{"n_layer": 9, "d_model": 576, "n_head": 9, "n_kv_head": 9, "head_dim": 64, "d_mlp": 1152, "vocab_size": 8192, "activation": "swiglu", "norm": "rmsnorm", "norm_place": "pre", "norm_eps": 1e-05, "positions": "rope", "rope_base": 10000.0, "rope_fraction": 1.0, "qk_norm": false, "attn_scale": 0.125, "bias": "none", "tie_embeddings": false, "parallel_block": false, "init": "trunc", "init_std_qkv": 0.0225, "init_std_o": 0.0225, "init_std_up": 0.0225, "init_std_down": 0.0, "optimizer": "cautious_adamw", "lr": 0.000393, "lr_mult_o": 0.649, "beta1": 0.95, "beta2": 0.99, "lr_head": 0.00428, "warmup_steps": 248, "schedule": "wsd", "decay_fraction": 1.0, "decay_shape": "pow", "final_lr_fraction": 0.0, "batch_tokens": 32768, "seq_len": 512, "doc_mask": false, "train_tokens": 518400000, "steps": 15821, "dataset": "wikipedia_en"}
Each number is 500 + 50 x the weight over its row's rms, rounded and kept within 0 to 999. Layers, rows and columns count from 0. Numbers have three digits each. The size before them is the row's rms in percent of the matrix's.

# layer 3 MLP gate, 1152x576, rms 0.0319, rows 1067-1130, columns 432-503
107:499525513465585511477476508539540472538473491519502486522463479527580527419470504521397483588479517428509560373625415511516503534604459568472540523526561513661528510504452478503515554477467538524424585589436560561562
098:514422542519515519467526541468492529464488508479496480625465568461579521498528520571519505452515556484464476480532475484475523479349513494495453518473482500452443487497476450507441473569498498511539512444581457457523
106:443500541515504525455439515477559498548503539443479438480465571483500560501505597532464491455554479453539448479515517565445396526400624495531442456483522432487599556499437498518574529504538402493590542456517483549567
097:528463465487575556428428482410464479422542477494529536526513490574468518450480573503529416514459584580523519405445484559486522524461535512497457401445480470508615460527537545586462489516498443569518568519396442547390
114:512482469595476473511461434500434543532478474473532520515476524383530594491498480443540546579540555496582420408537432472466536523427540527514549433600452512453626430437453459508540512541562443458497542417448549401580
102:478589368532483468566479502481491476544460491538490514463465456505506439477507484472535506557496518519432473460487543516597536570611411499526408466469509501499536498419593546546441414477548564409459499512590516575541
099:511424542576440592547440439586400486503532556456473529470449493491534457437494494548627444473435542532580535496569460502551484402442534470595430498561483522549506495430522548463540402545501481544545535548489420543458
096:493544565613559440451519537546462480512521503407527513515516511504432384589579447430522491537481448562581465489505452527428523499469606611449534510522452511488499435466524523587583475509576558473470487532574509476532
097:404463568510468492470455526500478498417420537428389462579492618451507369488573538594480587415509514463540478473492523541399570371430495441422447493493476512404587583413514546505499379573512547525489518478482438447572
094:470423516416521534505475500434549438464525414506551425539531590507456512429457522553473512541583456492372470567468508467449564508470484497452540506468461556441439553464515431465460469484512503550441525548539536524434
099:461527553489547422468478438579501554487449508561497448467525419481462510560485460547563489576444499386507549460504462526536489474484468519543522493482459468504505590435484592471490512522523465423596485584560594580444
097:474529499508541527496434510448497426475526477515565490540459483455559556454555547467525542553634448523500550414501516559562589548584556539499515573551530499618521502481468567459518656454444456641500372498510541558598
106:469564564445497545534565622521514516621439517519397506437516484524529489485475475506542553467446463545522474542507510497512501485588413463520489481496446558477583513476439494577574476570541512437488577458417420497462
101:508484440463567475562502486526523514513468494493504493561470484551492493479498480536506610550566479504504484482532573562442548371512576506538472551503451463528560481459483524506566555361538453512383588487430527515610
095:524484625399561503480475598540474473468447593444529530465456523381449530524524607426494469474379479459515535388581498418436484484458488424486524510491495461471487410513540472495475571523501457518564519432520458551481
109:598421525428465450491425487481544508486532487493489558571464522450560485492493555492497475495556515545488488476436657522424552474459463497462530462452431579505479487530435507452508403499436515453492473441503444477523
100:522543422559544489476417436581585485506453503538497520461464487476594492437595535544492603530581487518449559421501505520525523393479468450466549467534575506518560571483513549565460443388518539566483452593470544501508
099:522472573500505596567512454529498567461479483500570598419499553576501470583525467500474586515481521495481477454447474507563484488527483521573514409433482596491532492490572504462581451415581515445511499539442516399476
102:511512516499561484505474531459595441553456611503602605514550526555507452501422612569481526587541599583464541508485418586405554569439553506514583428534493584486470508428508510545448500475457461607449525480514511531520
095:527480542555531532518518515567566538449464498447490487472509409486440473537621465505531592511570535554544469434408539499504563516458511542462539386511532531532456472431534585590453591369441483522564583394533505479470
099:487442561553609468485457472554510601536508545440512477527496530481466439477547474439516632530446558548460458562438480479545502505493512493492486482522403530462489470455454548554461498504534517512492494450526481497438
101:577484481539494489460491493521408543556502500532432447533411571455481541480468590505548509584617558486563529470455576552522616507458527486512591538422555513503488492587391525436457566465451503534477497518448472507519
099:459479435483486531497542493540491461586468547548578493461538401553520413521482485581434441487547509496418508488583529566537505516489506492488440454593505634474599500550542520496478553519434539576504477377571496550547
102:463527541503563554452489443558578531475551569414439485541506437471503361457541581479533536489585521439547564569526488469434462534506573562544453513542608522501513455458449444565455527520501465515471495523482384522463
106:546432586460539483488468441521424448404506570520439513375425462457517459524551487518490509550532528401542580403471414510553592548555554464510476459440548533553514492442526586549503430482498493519545537546471538481458
099:522497539519548446491494433469525552426481427492494508649479544440532562594564503522536414467445625580445392562527477489484529474480513569527507546523495543556509473545557530492516566517443435550410551414624408444567
098:455524516499456465472462534493415501501478502401489466455512476460514474503509486481495557602449482510568538461457447492543529499524456517398635537525551518521543522491522506505533423484524457480494585498502470546550
094:516451530472537520550530562557435470465482515538526578560497478452526415508622520461548513570535536559537490504434528534489562466471549595407447524442552528447468448469475513516550554481501450572422527503418492413460
105:464543486531550561487503521552457449531500513506417425561546602505461575496470557568604449454480425512576502549528527441483533590539478425422475448502426540518519490432471442547448501493529523463482407448557583461500
098:524475538482521463444526450508575533501515467512464444559565566436542482472455494462555593484555509536456510583575479537525478518523493544462559496573449526557480543464519506473471454499498503480560486523455455565521
095:424468504422527474446435579546467490600442439509472454568559410450467484582500565379464482553449489486490474419443545494540545509514497459543469518407543481591571441604470663530498539590516551584476590452463507509470
104:511492535454547509453425507594530548546519565505515493536429542541472546480496548606511561498551597544552463417611466432485526502502601496520577544473496609590521487469468573464425515518439526573422527515473559566531
099:434517462531512530522449429452430481532499437457542486483382567551472479471529529451532442451490477535512449521485480545527584511555495520565494420532555503363474518448375567445505487521472575416612403531534502491445
094:441541572520486436483596508537472537429481525487444470545441466505482449476432439510465487491491505473538535520494525529528454583598485593438438463550490466496506527520496487507464519521519446522424556510551495475630
103:435484451456374497533506477525559422546472504437514526505498495564553525412506547584487533487630490502525584505534495507521538525492513513472523556418513586541605507514459482405541511527489472563537419437504507460542
102:465571469513510513549474513513439466515533419412506539529489510509408544513502442558483510416474428494398526487469458452653465460540517424613540533539459426536470547491652553520504503448451554460518513575520498559530
108:480467526527495531501511506454538518463472495377537509521485488515491472531483627494495531513622508425575451483470519422431531537515512549498438387558578565547554430526500533538472609460426454580573479444542485521488
104:486457499452516507532469582524555565541470495603544472599570562436528446489557567518491512569538498492523556521518517510514557533515423502494456508418390480429502550560488556421503590502451434466409538566424520544540
098:474506464560641476399558435498510558459587595546506575482562476486553523478475507461535531528545434558468535452450411585399625570450516588510492536532463452579531507577528544545425472506460559439396504560539629452547
100:589517508507425500600366457565502495561538482459553458450466458524496518519442542461426460498466508468627569534473470432532393473507488513464376501477476466505479556475569476530546430458602401463521483498482540465476
104:546482480443458464466470546510521491582529421501365514495467436491460485583515532469401504500467395519428464537545572467483465564506489505470437509456513495469440579555480505518464400412561493458583499457479448515570
099:500516471482367520495539457505557550547553530472472461427457431448521408554504502519456474563503508472539527382444464534460470558548478467464509443530452521489506503462389386514507424528486545510526429574455586509405
100:457570487562471539519448595568397497545560485486547423451420435464450488613504494452576538566442527547494472548502431496460431533545494432594434390585428482498518494466441500554471449483505478535538466468586454510570
096:519425438475471496513449448566463473490503561523515506519461573478532397512529559640509537455435458499535571489518522503507536526592471542538442523520560518425471520473442532529535484470560530507426488511503431489548
101:479466505551501477551442524465452421527552479515508448486558434525503482558512485461597564497451457546524457523570404543468493501464489526487550539543452511457489452517577523500524541446406501471484569527484428611591
101:415485470550438472512505506456467495541458449483474562473535491519519512401555494496446507508426371480507421427511497467429567469508523563517493523534533342442524432480499474479524480490510507489471464590478500551510
102:446503485453507425481583529644485515503528609423404447511497536451562445483574462426593441505469503527558476565536606522505495425516458490505566459493384507426582512480524513541513444435471527531490446533583468480476
093:507563530505452468502512435550468402511499440487482471445498584545439493510466393533494483488435458484554400540537530555514434472501566526546559552569486564557502521483522465546552474441489504486576480518489488461454
103:516537445497464520509437456516477502523471532543538553433478472544578514563496533502501548523461516519529538470521509555522530529513565493479530526483454504472534482423451535598531524509515444468428546519463622521492
094:438479396570484503444463513415487474464549478400549520552396547537428503526588441481544510513435586467560499534607630525471534558507559544575510455539436517474514499409478462542455487561508528427515508497505466487549
095:519454493557555535621443517397499468490477535523472504585517522495428472594603505540482477465564607421546572502546606532478573492535492506498518462453403511566400467535525443461488552464514419470425498512559437586548
101:584495537466539483490571482503563496477537521447493574480550555551527562444487463534511501551432399544517466515486563462595461589550476493491540442553517463559542517533477576461495459558541485586436586594561524557471
104:430531535556595496470484529639583530549508516530470444488534496473523523393510575382495536546504526529427463480474443413507598421440504528507590522544423507531556475555483541601403451524472439437540570572564566565542
101:528481549527534487546475456564485467489415515502509403509524539523493511470492488492506541493541437538482443517493509550562531502524527527460573483574434526415447544566605475577495527509520517581455597440504530433513
100:442526549509524551518524487453437509540476473410457445463534448457533448468470585429490447451492495472516481529459526501523480468547525519528489476564557518460514483530416491535568460578516486546625543557547427567433
099:513462450472481456560527575507496450594473622643532477434519462471391532520534576504448493616569380464540492474417470525526406569503442511555523562467524535532433517388547490527481476511540516515490519506513569524524
106:468535515479473482450507504585575479454478533487451468542475575558431470608447541473441525496552381501492551506601365539445488442578409485442535555552524450399546504490476549531495504533460448494526529458520429412520
105:430482539562575460517548550483467623547498513470455468553532460500518566520543477439510636583388520515434455518483490490558470468431434515532511372492458474471500500407517524536463550334543537588531595440481483564523
098:478576407561499487496504467563531389426558485595421573558563491462400549537394456594460542415527520543416462470509633540539495402486456525454416539464401530411529491515561464600509528480570521503567498543439477437502
098:445510550550448488444464534552515543432498466461496461483443577478600481531516455552511611457510493536536496507520468537512505389513578487458528452482517542523469534411479499518480580488421551513536502538459442507558
097:467472498529496493531546520532465522556510514473488565466586529508558499529421512533427485495532458502507492544410531479451562480498517515536556551486591481509565483577430537584541437485472534478503526446480432556501
101:473555536490511497411476499706468532445488564504451467453472497467556509507543606503540511530522506542504525446459391526455515518544548480492583528456445585484478528592463552384491434413423521580444550488510463571570
101:605576525511404499429410540598472444558575549460502478471548481380537485510536531529511479561539568467453511432524530533475558439469528639523501589515528512552569484454467431466457526370451453608529488466427553386563
101:506447455530491481519437491553487418519509556474442477519499521462480493546536511562418580527573498443520523584483364508462485516531453425548545467500561560443519527550480507565495504533432474525489458546507414402553
# layer 3 MLP up, 1152x576, rms 0.0309, rows 1067-1130, columns 432-503
105:485464595465641517516455524595436535509532551469448529424516529498462585513581562587449623507521498448470524431489462502543493492519537533450536568424535521497419492541479428530496524484552517536508612490382477502475
100:473555478559529569536483521533550520473482469492517500523483537614556518515518522475450488581538492490432514492459547437514504462569513536529448568412551468539544429505583476430454599469535492510482487447452521494539
107:500503457534515406485461479577460416542586532519475438473496444473483422513504419476573427584438382532581568444422452342518500526533438524525417491554517535547509518500452478547598499455560456446419429454419505562543
097:496530557457448369557531613518404471503602483473471437511524511519442619441589401557486481527501439501487468449443556463618360505546436414513578436539466465539512539477458580485509421559551577449439564535465547473495
111:505525471449540548548509500554474520529453473474458583435555451529506445505476505536487541571452530529539488469461517541529446455555549477574511481378576510536509460496490549600505526498490598497584495563521440532470
101:462435451517536545511491433524504454576534464452458455479500545422537554439438577520553487452528473392540508429484480443446483470430574445566489459498483530525574486593464569478471506478539547469499451535486530498507
100:597465458498408441448559552526421546509539416472497427558522502474536453554452573426539457509518435535455389590526505514421616465458487579610567527531477508520431420436511541511459446584511514510472425601483574403461
098:504505460493521543476455512478497464552556490481534562499383554451522491520432471526455595630450575477439582464435525514504431400529592474462480474408464472542490552526496520520519470454529494541523486496566453418524
092:588516510506579439533486420550463514559426528470519445424510428488556609524475475382564539526449529550477536526474411491528480562571575606462509434469494451592428536564555468497599587468496466468399461595470606581473
096:555478559456473497581546476585561541499556491493468485565532522537443511554490507502388563521555437375449581519545495407575443502549482558483472536511523464433496522549532446578490567477517421572442599413588550437524
098:423470523536471532527490469388533510492543486472595412480538422472464472558461472590463491430463501506467536589572520590506457401550478423457426494412455460504471517488530491469506474531537453440462465502563500559356
099:456504525432507561408495513490453491514500422443515533491463514401444554573532545480530509506492436458565372387552516588422486470540537541560426599448553506548548460468541530527498465497514546462508550538499527593403
105:409444510497502478518428555458493373613537512445414505421507525502405468472424526475578506443522524586387487505461477526558550509463488481454498456509458462481444511552491547589532418556515457494464557433527579496421
099:374501385517483499520496415508451534467470570550526507413543487502475419483515463499548501516543441552487460495418544379539523465535506529506513412522648610467517422476450543486585505454529565538510459482524472573537
100:435479566460494414594433532489517522567452515494467412524567558578577481532458575514592460473478526418476426436494535499470387545472429489555448560520555461478450506569456529507509503469432477623566476541504503575457
108:488492502497591506467464471464529408539586524512590574531536493497446538495504456509529478474510453463560578608519584509478462409554491505507426554444435486512509555488575518449413430579567495485503501504555538518432
095:497512538461559525520526418534560526463567585532542520667481483528527394529448508464473451456491583495496496572510409560467507551559474631411509570471541503550446494572504517478440463461401428496410601422537404537534
100:542399559507442491478431523577449528449378427488431524541470558497542500551604472468494478468448543506472419473539504518543486451509512562495572583442516465510563510462502524458562372536459466436533529565525527403538
100:578488490558446590565504563548551461426571507445483431375486499439442474547527422421435534465509461473542548430505456529444499498581433422520597515424503408429495565570496511474567442490478538449523524579463554519402
092:506458500460481576566483474368515576485453478494523557479479460504353586519545461537513488493540523528424459488400612484396485535479478536539523459549570534496502482435557530513535508450522511462570569485498476438479
096:474545435398470464485477509509469392486455529582517504436445556480514549480490496531465490558490495451591434439628497583466513431526495541564528493570465540531542485486520486508529436522467571392502562585495482496486
103:523529461550483452481576519484582492539481478426624582607425518468466450501453484428417429520525430486583582608421431417464468574560515461496511550553507527453475531500524490505581560499508563519466481485491450559481
097:461497479483566561476497523624551467573449577512564447442559495547458508440529587468481532499494499543481508516547479517355520534489570458435450576467483545387509497500417517483495465490493605516552447435560493506479
102:456546445468432493535455479546596475511603491451512455466504544481399548455506443521459557547526596487483478443505562549513445435571525444525506574528508428564465495358461585531419482475512521521458569534431573456470
105:503445484460518444495461518505484488536456441531460448609518464518497541497527519486552504547520511584440459521489601517533410466484544514470499479417455479535557581524576518471459460487580531542503504529430550612515
096:458527447523476503550438535485419504516566574552559461595515461574459501475549533498571528560509527542542515595441464466515508579471576425513514512463531483454508509528501515472527590510541486541484460547587389488558
095:530485457614607474586577467515525509537537478589552533598445606567469572521553539443447459499564486525492538490495508468529483471465578482512437431404536442596392500488475502534458575472482583576440425471546489474405
097:564421519524468501437442433461427536405483448519520554539424444456434593459479480499490477502437439552538507468503493512603546475401438537499526491479450516528507488493596566489600416467511467515560518477554503427512
107:573568472470559458532562562563501483442528526508475429550433460461494472558482538484498420535536500492553528467470448386380485545486531533540362489543577568528501482624457456610462594446414518612511558431515469496561
097:485447509460569546540462569503479514463454436484425486616518527480478547450520484590525561434475429472543466497502564394570541569503501611469570539489461505424467412543510550486437478532440486463579521535539448490430
095:551524439498491556461507583459442453564492472380454421443576434488481472477546513506526486559458495552557496469483443504503572375555521507441574517524561483613493416400493608491439508636434568583526455541543500480505
096:498507524493417576525474455493482504409414508472471503490533519531542503565525503466508440500489451499531491507513523537434444542532471559523563546499537441467454571472498376457589466439522536446529503507487537531504
101:396493554558487507470430571572510515438568466485370576448528530476503445511574467540484531521454497564497468400509466417510580557471514469432508566431421481520462523509562506528424516599436391530527591552478570449484
098:484558538525414500479501498461504545537465534505561513578509503566661503466531593414519424570499461487492524460484471593506491470516527491419430509466558496467590640548484494502512435504531433509495486469454556523467
105:539479536548537513426486510546397455573551457451546537471478424529439518535528614479451464562508475519520521461509495607512461523467543465522472601528583438498448433599540517498493513522427571492451560500544497443498
105:553501551521528461473552536491477473471420481471492501496538483508459468469526548507501564485496479552598491403594547563522546581530537562576510542507532433525458525470470478484394644475477479552445502560507529531592
105:508494472516492548434477454548389452481505454482528513526469515531490555575558553505356509465493505485506546495592458472564527477603547533477510532543544527500505529542517386471483531471471442466501451513485568587469
104:508493398490579466523484520461552535560517460592563485502504512476473491450550434469515483592510510598521543477481509504502523596548493627493500595552499554515499520517518489445596582514470463429340538471461569562500
095:483475517539511495590444535519502568545478612531475530484508487520558456463432510536517432451504455545461507478602586607554428498500521498527488462505463487526445529578431478453519412552551480509500477440451545586477
100:579401475565448484532435532501563466527486520537558441515498547561453495536537441530447450389454499557576571546542589448507496496529403539622440501577396497562503593432464464478466386594468481452590461531485579492477
104:536494482489507531526521523445424466515549561501567465423573493423457468507507575501543574522534538552501557571527429499528438496541422383501606492523409431448447450525440546514419485474538561438499421564577419431566
101:395535425453432519488466489536443402603467490514511395496539493504530418505490448530545503592517523544477444564442470511579504430459465535481400532589523419556465509574610443553485607368500525459578490564514496548441
100:408570535528434486471500529506345512589559479466532473558500493576496474512484556558547515577507463531407433533437510467491497425443426524501467486501491558379469515473481505444472371542569465477526538508517395513465
098:531516516442526632504479460534517517513500538469492505565446542471492570559515534497431442498512526562515597451504500567405545412363516445447512432444454513494489553491655457492477499550513404533545476439454527470505
103:397489481409492453524472609418506510409543529553577403578469455562469468548577565526511525501573521557493417519560455537526560513487478461457496478561424506501471499534435620567469441469587565508528569553411494538432
104:391477559535511491511505527499418544507459472525497502496569428642393541414533433479553509465481545477547515513505534556474498438425438519499582476461491468500606400500477464551587457553530550599423444531465592477472
100:450475479435469486519531552525498453526497591528487509478531451471475538429533482383539476553471590608550600539468525596452501409497526613508554503449544503544553407504452518498534437508511557549466436524497459557480
095:557515505466560464462490565409436389518535527564503412503466445528458457523466452452520535406465406578437489603567460451593437519463495555470376503569467479560370473440439505532572534500532571460526456546631473475617
100:495513441604450527493431438437508480520406430539437482498495461490495442573531412452443477465551552505521467476444501399425466492526499585551476523552607529518446574567533511468539430533476510429420474510505516506477
098:480544519509547436523475538492466483469466487535447508547536485459520546449496448545461514468441544472491474434596546494498500434473405501517471490609525594555427529602544528433473578519531494379476488526462574500460
099:482522487493593521551460511505493469546500567465443556475525430504566520530458488600501421508530474486480475487437537521620508540373508502411478507525477497526369482490538496557473441556450492482494507473545525522489
103:603521537531407525472627402530466483502527568484512499550521540577479528469486472478481478512492460522521549536471483642626571455502485522484566510524454434545444511506445525485563445516503558472453520510511595500458
104:462544557554446483485505508556585546510483477513457522492531529495570495518446504484577572571548505532558522487421453457553434362545550402469553426562480445546555466474537496558431507456539541437471453546485494496470
104:453441437489559491519463518518513492453474566532429533517458556479525482362535466562568505535429544451544524489440545492447530479496455460427442490533484443484560596480437510465472586420446461513430527533499548527522
101:531498433455531480443438404465460469481483513514572518529432590526447534591393504523527572468487498435445506436501437540459437500558489450521514473423488521435521450520510581472488502435465524484504471470490505486509
103:403546477587534547497442469513395507577508542473375432473480505412599515516620649549469466567550570557480464481507488452431546467457549575516575524536469522529512461437487482574480510554521521545398566454439554432468
108:519616493491439499478453505411509506395479534546438427488507528503442478496508403560469504582479531524518476477518582461539520506521479575499494506590424517552521450498484462448511498467502629446500572500460485462590
095:472585538450433491518451499616506419466486540548513470478395492483478463554551567501573460517583494560502488501462523507459558569530521454519527611477511527458492614552456431531503400538485418444439487559530532527530
101:430564446552502506487503504498501454572511513511531480544449496576504572543471401532497486428459590433456526446498561491525473429485456550536471472496454563472512470532479438501563494493495540486523527457494457477490
098:491602528481542535541482525502451496586449552418528375493572498457456523511458586510482531517488501463570503506550509438570430580476423412547471477493470413465552593592439481478485393388470528519523510584576568576455
101:434473489494455503469464495379549451475429526586515514476539373587396591553421496530430613522525516499461464523536456520556454566509572463532391475432498444510486483511535519624527485410526524523502517534545523526476
095:468423503512488536406484476578526467512541556535531474443440475484516422516511574478482431504497474482561489521528519552477466547491489517474489566531456530492477363561515478422484488487377521541498522534445523430507
101:465499514493442518450486412455549487395479525550495471567480576447567564466561434531474406488483580395472479542525528465470512442540546553437500510470399583419555488496546415436398405455476442486542563498581495562480
098:530514416570477580514506419494583493541491440544514430435460493442433538473450435467437401581431417527568503414471583553494579520596499414535395549545444506510504483413537533566522657439472477490546526469434477536498
# layer 3 MLP down (transposed), 1152x576, rms 0.0245, rows 1067-1130, columns 432-503
109:462464561597539483498475414497434485543453461490518496518494522450504605517504516474515441492549482436588618552589459567430583537636423501456480508517552405677514534474510453524506541475421520511403538496503515457503
099:530552480569406521495521441444462418453487583422443459495491519425532445504379454559407517511485515564493588408513441516514491522531466572446582507544522438454506514493574509485543458467579468482470512492496476478528
105:516549554512482539584476512444455569424502519536451459405513568527483446510475492477518520535512574470553412444462556578520487469469543544553501547471428457504533562542444470488505481464561573470442504510571508452399
099:478416577457538596471438575634555552388500482476499529452527487546453423471467476497507520522419413493483483495521407543498510465429545482444457483523473535568454500449431513517428532552500465502500497452549512547527
099:491532492492568507522500418601490493523359539471491458541511546477541453495453513538505460475472515526476479554461617514507478487517523439477451424366500562554471586541506525525484425487471553513508602519533445506455
097:456470395489465501480474561521558492536477504530520566500562478494464450509466469477453554567385483514543515494478505477536477541556511551477467552607536452549494567390439497551482529517553533434488522562555474566509
101:496466427454529530476557547486488509466440550455490493578442446481503399536483569443530452488515529462581406427492544460471512403408496520555429548487479387472440460521569508475517435496487490591495552494460526526475
098:501505418540535518529440415421467522491482499523547511565516557334439406526490496606570485523546480454454518469450482500558394504545572505532528470487506495470485474484495609519527473421530488477481519482519464509472
094:560526598539445496487430444462509468540443560523494466529486483581518629523538476488459439522464430456415425508407578507572514474472493459523613431575433422544464461594453548540478553445499502535555544477574572517379
094:509457532441471454544556514399470484459511524564508548491490501457456462461466494439493453490532540524529526510552548605544669534510441476536553459481508488538455461490597508477441493532534498375402492530505484481508
100:460453476525460561502594432542521524493500530466536560543480565553476540475526498532528452544513479458423534473430495545493433496520476526501552541449552468540529490497481498510539454447408610514478462451493581449568
101:550550515501594502512525564553550562508515459458526461466531552567490461475544531549474536508443452587500453491463539480512540500491554486555442432561518502500494437514503576500503537493503550535472560465474541499469
105:460440432611504471480456608467451441472502516493510527420429432395441429550520548453470500485504486455473528532539510503543524595471592483541404486524567476548440577585461558430502568479409475569466524488490599544481
098:517583478493511499540549489509515409543468445490488564547530485479398568384501434532439485445473418385387488413460484554620510409435621547501475542497434443624556499501493484519433524477425499445531525554542529498518
099:467410546501525453533500507566425429458496605460533482453500489383499528545451593494495474492488467412554535470521458444399522450457510409555482425498580552541517482483538483477491556487424513479573517400595443528643
110:428525492473452441461546453492469436538554453431621516547568491642440465589477501448521492547428437515498478498547450403436469478546395493499445572510490399533421510495508527507544559542400457525459444485506543528526
099:467653501465461579516499396482492454502572500491427576534467489469509374469512523556442406443514490575461486464587437474565473416617438486457443480523648472531453482550537551496539408515521493549538517516507469515531
099:466444507502506442533541469480532444532536505643507534385443416545558526422493505401442483494528541451583503521544551570485507479573541560458497560530411424509531513555448474595536517434494474549506445507480475582436
099:548442486467379512510503465469569461520468506589427505464419585541535557552422544518563428522506456561497456467491538540538559555572426467482572509481532521460466511376497599481522508509504419529523503533447542467506
089:519539521468469487509486537481541543540557515488603461448489542554493582472413438464467462453472416469495514521481450444443494523519507396582417481462478457475425594463515492453542349522565535422522468524405432510451
096:410487533520644480489467583522539568549504531413478456408448539554477496502438533454478486523472548512515442575503435508511499464530625500529580503542449513414518479574449525493466556526501510474509462482483492580436
102:486497470637451593438553516555593468565497504482549531573527516532592482516524548485593517403493439444419478503506459526546495481567463460458531518536476592522572467556492472597515539507506637459476523498584511431446
098:479492437442511589444466501559490505529504584545507491475547487539482463404452492419515458536435507502448532553545522522556547453511518473450424486528451528446553500528414554528564570572506480488523492506475484442467
103:428405438444397519501488503514499513529426436611582537511438574560507606389472408546490509548456500458510424473470503536487521525509513500510491513508476510542465505509458582443421482399538557450477550575449535514556
102:452514479452531480502503530524530549585500450532395567593481406492423563615490434548482528541583502524418458502565583424503435440467499405515474626472449581549491579508500540546460455502586462472463543536457562413535
099:469618448471493511387514439506578426586533564463474535514510500469507524428550476506525432553425601598550569536501486433472509545529481571494445445546511414479331496507383576533492576478518498481512489522473508423499
094:503420509563481557386476484459513494429515474443574407528471492547458490444520531456448460517478503529544451446478482549475590503612523452514556551574509597541447461470496553529477575412501470487487537530520463457507
098:437493544442460564477523473465474487563584579520523446434452554534570510579420516560432513463528523500443493493525518465458472519576536481528480566518364466424544540508400500521527485528527589470461592610440484572467
107:538511530494524512443530493455472436537497537458526557505477387536481426537423514477543525507535481500539501488377449495445445516603553458420533505443446591519528479477524552542508556431478508510498488481520478421543
099:481555326563495564505446540466467440439451504513560442501468518524518535528600492459413450564426460529470465534496559414512497492492573553517512498483496496505466523530527461502496502457454458492545453454489521582442
097:492504469513578451497466484476477494493506510438554460481526475622463549485466470465556471418463476413578485599520540503495503477569485456466515466494538480583547542401480481545536405550472502529503371510522444488438
099:529498501458438634446416486446453514463498626503421457468457546592507530603579455554500457567517504537592501493519572583523487487514528450489505420412518536578499569487580460528494562490417470495546487546526519438505
100:482424509479464587517442458550548467455441447460487444427452561546476459507496442473506487545378425500530519473546449531522527524493551504509444437486459505483439502403512535477540487557551619437553491578428477463497
100:419556548540529528513478443473553472476496431458458445567420496525433526503504414538465450433517504535497459557541447493463504542515530478515531481596456536500445495542465523445477557522511459581475502514572357537521
106:570434437578469535467516499523504585505548599513530446523520581461480434508563458443449534502346520398508482533509566498489570487516509502433434517506423505453485416449484512427450500515489587548526446573455476512466
106:514502418526484424512437491492536428546537476568557520431510594499450586529502448504539523502465510489451371457462471444522476535501441467524567509565459387497466473509576596556549555551469510493540418472507480461492
108:473522457523574495480490549522499514470509485468498512577542541547437471450484469441469455434406485481501486527560515544513491513573587535489499497614491487530460497554453594447601460514490514487484474593396448607380
102:495476433577437608505505493464543527440610546540485523522587422590579551447499570426537562480511546529491516548562403466563541496569519524473442575596427495504558429485466470533492481474463518445499456544444561488544
096:629529576442477546519496457534492461449544453554500507549521544579526477499404604511467453489505489537507506473593420406491530436568539482474524477500479483447426458412504457517521519480426463464474500556495483467590
102:539539454488606514492487473477458501492507434423490554495474531474500466511603546468511433462502518518475481517469531523459523575524599523449521558456496479565510535504492457502450528544572523549464451486459409481563
103:462457517589471453470544505502515459501490444530591577498549491487602580342515466436484487401559437527507510556513431548547524565549448513500467492521591514526502479465530568497516562443428523523411527504523524531536
101:568599495572468605426506420555505441504554624511589478508451361515596569426458555519416572404514487501559495450507568374472480555515444545490455484511548608449451497539438428514557553489426484609605449534402600538496
101:651473559616512491488453500446566547614443458470573500545499524631512469498475463464529506384500483488499463582542492560491502328467528480510398508511473536514489484445468529535468476500424491494471538469465452566448
101:522439399533478598514478527518569552568477486501461493508354488508519465489525490530587591451535578487566537460526513596455565588550501441552513490522553491556535514462583499488404463557535467427456478485540510460557
105:497472479435532404592521535564540511533539402585490465511466534486538503479534516404486458490523523528476519507548440612394558538489587491516491531529512504470485523471526462498448476441338445487478569486450444573559
102:450505537577563586502500551524401463437463484495516453538545606575524596459540483419483496437535502502456535554543543516439556616419543418422638518475487490475567420490449540450522468493493537489455630510376485568460
102:466506448435433478520441495490494510547574366486512544586525514468519572498527488485626432595524520577560499455444411452461451514503425591449504561492602457514479481407484534499585457533510426492495458493484384504529
094:378510536508550474483497575417538469596513500538457484482527492488491517512527611480528525535508470478598553501477457429431416546373509517570489417532389517507487530512501553473486475524540496601429570489539555551563
095:455518524508451454482521502487461496501565535439495536516450458631368500500443637582521443515388473483486488383476569437476464446421415427561544556526515517486484503435563495491493501472541468599606500557492515485559
096:565567521471489537644540470540441537616446540564444490545427413530508470443386538504583560572574504441506561574538452435505422448534543515521494437587567536475512542565456552570502522439569451617447453482479498481504
100:490518579554535432534502447515536400522502452570500474481521546499469546544525472504443548561516572528471519533478502554450520457601419467557434546525468493570428479529517417521603524493481412589559477442545483623504
102:495402460485500365610488517522495514498491424625550577525538460402470470485493492528570488463504432525533458395498444518478539522514455552517426559497592488509500501497552401549486530460456532418552498445456455567534
104:544513564422456458507544497524476482522491529530503449514441480407467486577467547495503463479510434533570495420423470458471403410584385517535457435411564557524514515508550490501561430564478501489481490482468450533478
102:448512474482460459507425487427492479462527544478360603522542416499515434370527465560562475458399597433497511504410488459536576427494483494434446465444523478534553484470486536536440486480510499470447568445509448472480
103:521405462464426524458533404482453503459449514570538526467493568531483492605379467581512486530470434588517471506497419448456466493515395450457511428480544479460457583603515544520520548465562532440461394441564510528556
100:527557556521517501544457509486585526440444512492569483484522413492468543563434468513451513463436485435579573513466499561594443540461498520575468551430493478529562442406504570513523464527495523483560521503504595534546
107:485545432537474510510444443519589458453469534507450503550518369535502452571483518522484442466516454449484557548537511493514424463497480519568498550510553485522430486442573389467518531538417596556476551477481492476459
090:492530484592555496525457492533459599511502539555437422563480497508515561558550483550505541525484483483525513477510510432572530435483471540490539464463478508451530521492490488553368567409487475411467504472511546527540
097:547520515469552407542486494485379492492531512602567523419497456483613523545453589418527463536499435470437475457551516523552440528549493536482620451456493496593486531427516485410575600492481486496614560443463586495568
100:493524522557469591459498536543456585478406576419487408421498500459510570548587470518512507513507529509524531523507527391576467554519433465513509448541465470482529501562477546515417419490446489495559594507554590483546
102:498498492531435483426454453470422506544550558520449493568543495485531432505593542443537604445639529482492499594428429502527535492567477517475512441566461489514512458569544416479500490548532415434462491481514469535460
093:511464542584468627446551496490347470550563486504576444513560555489549515510441517430428474490464571505530510589511516601442585433515538473520501580556421466432441387460484534501513626591429484570510522485517545489591
105:422429491488545523570553506542522491481543481546520512525595542447490454433543424489403545471455524488507510547411621597537511574495461553525530473496414513479540516531505594455455489513568549541502436439531430501553
099:479458523486539421555483481477491587501528487497461449599451438482481499481520446546499487454541509453512525451447500528469475545573485456479575555497461572410480497508574495532515584435519443496517472484362459489514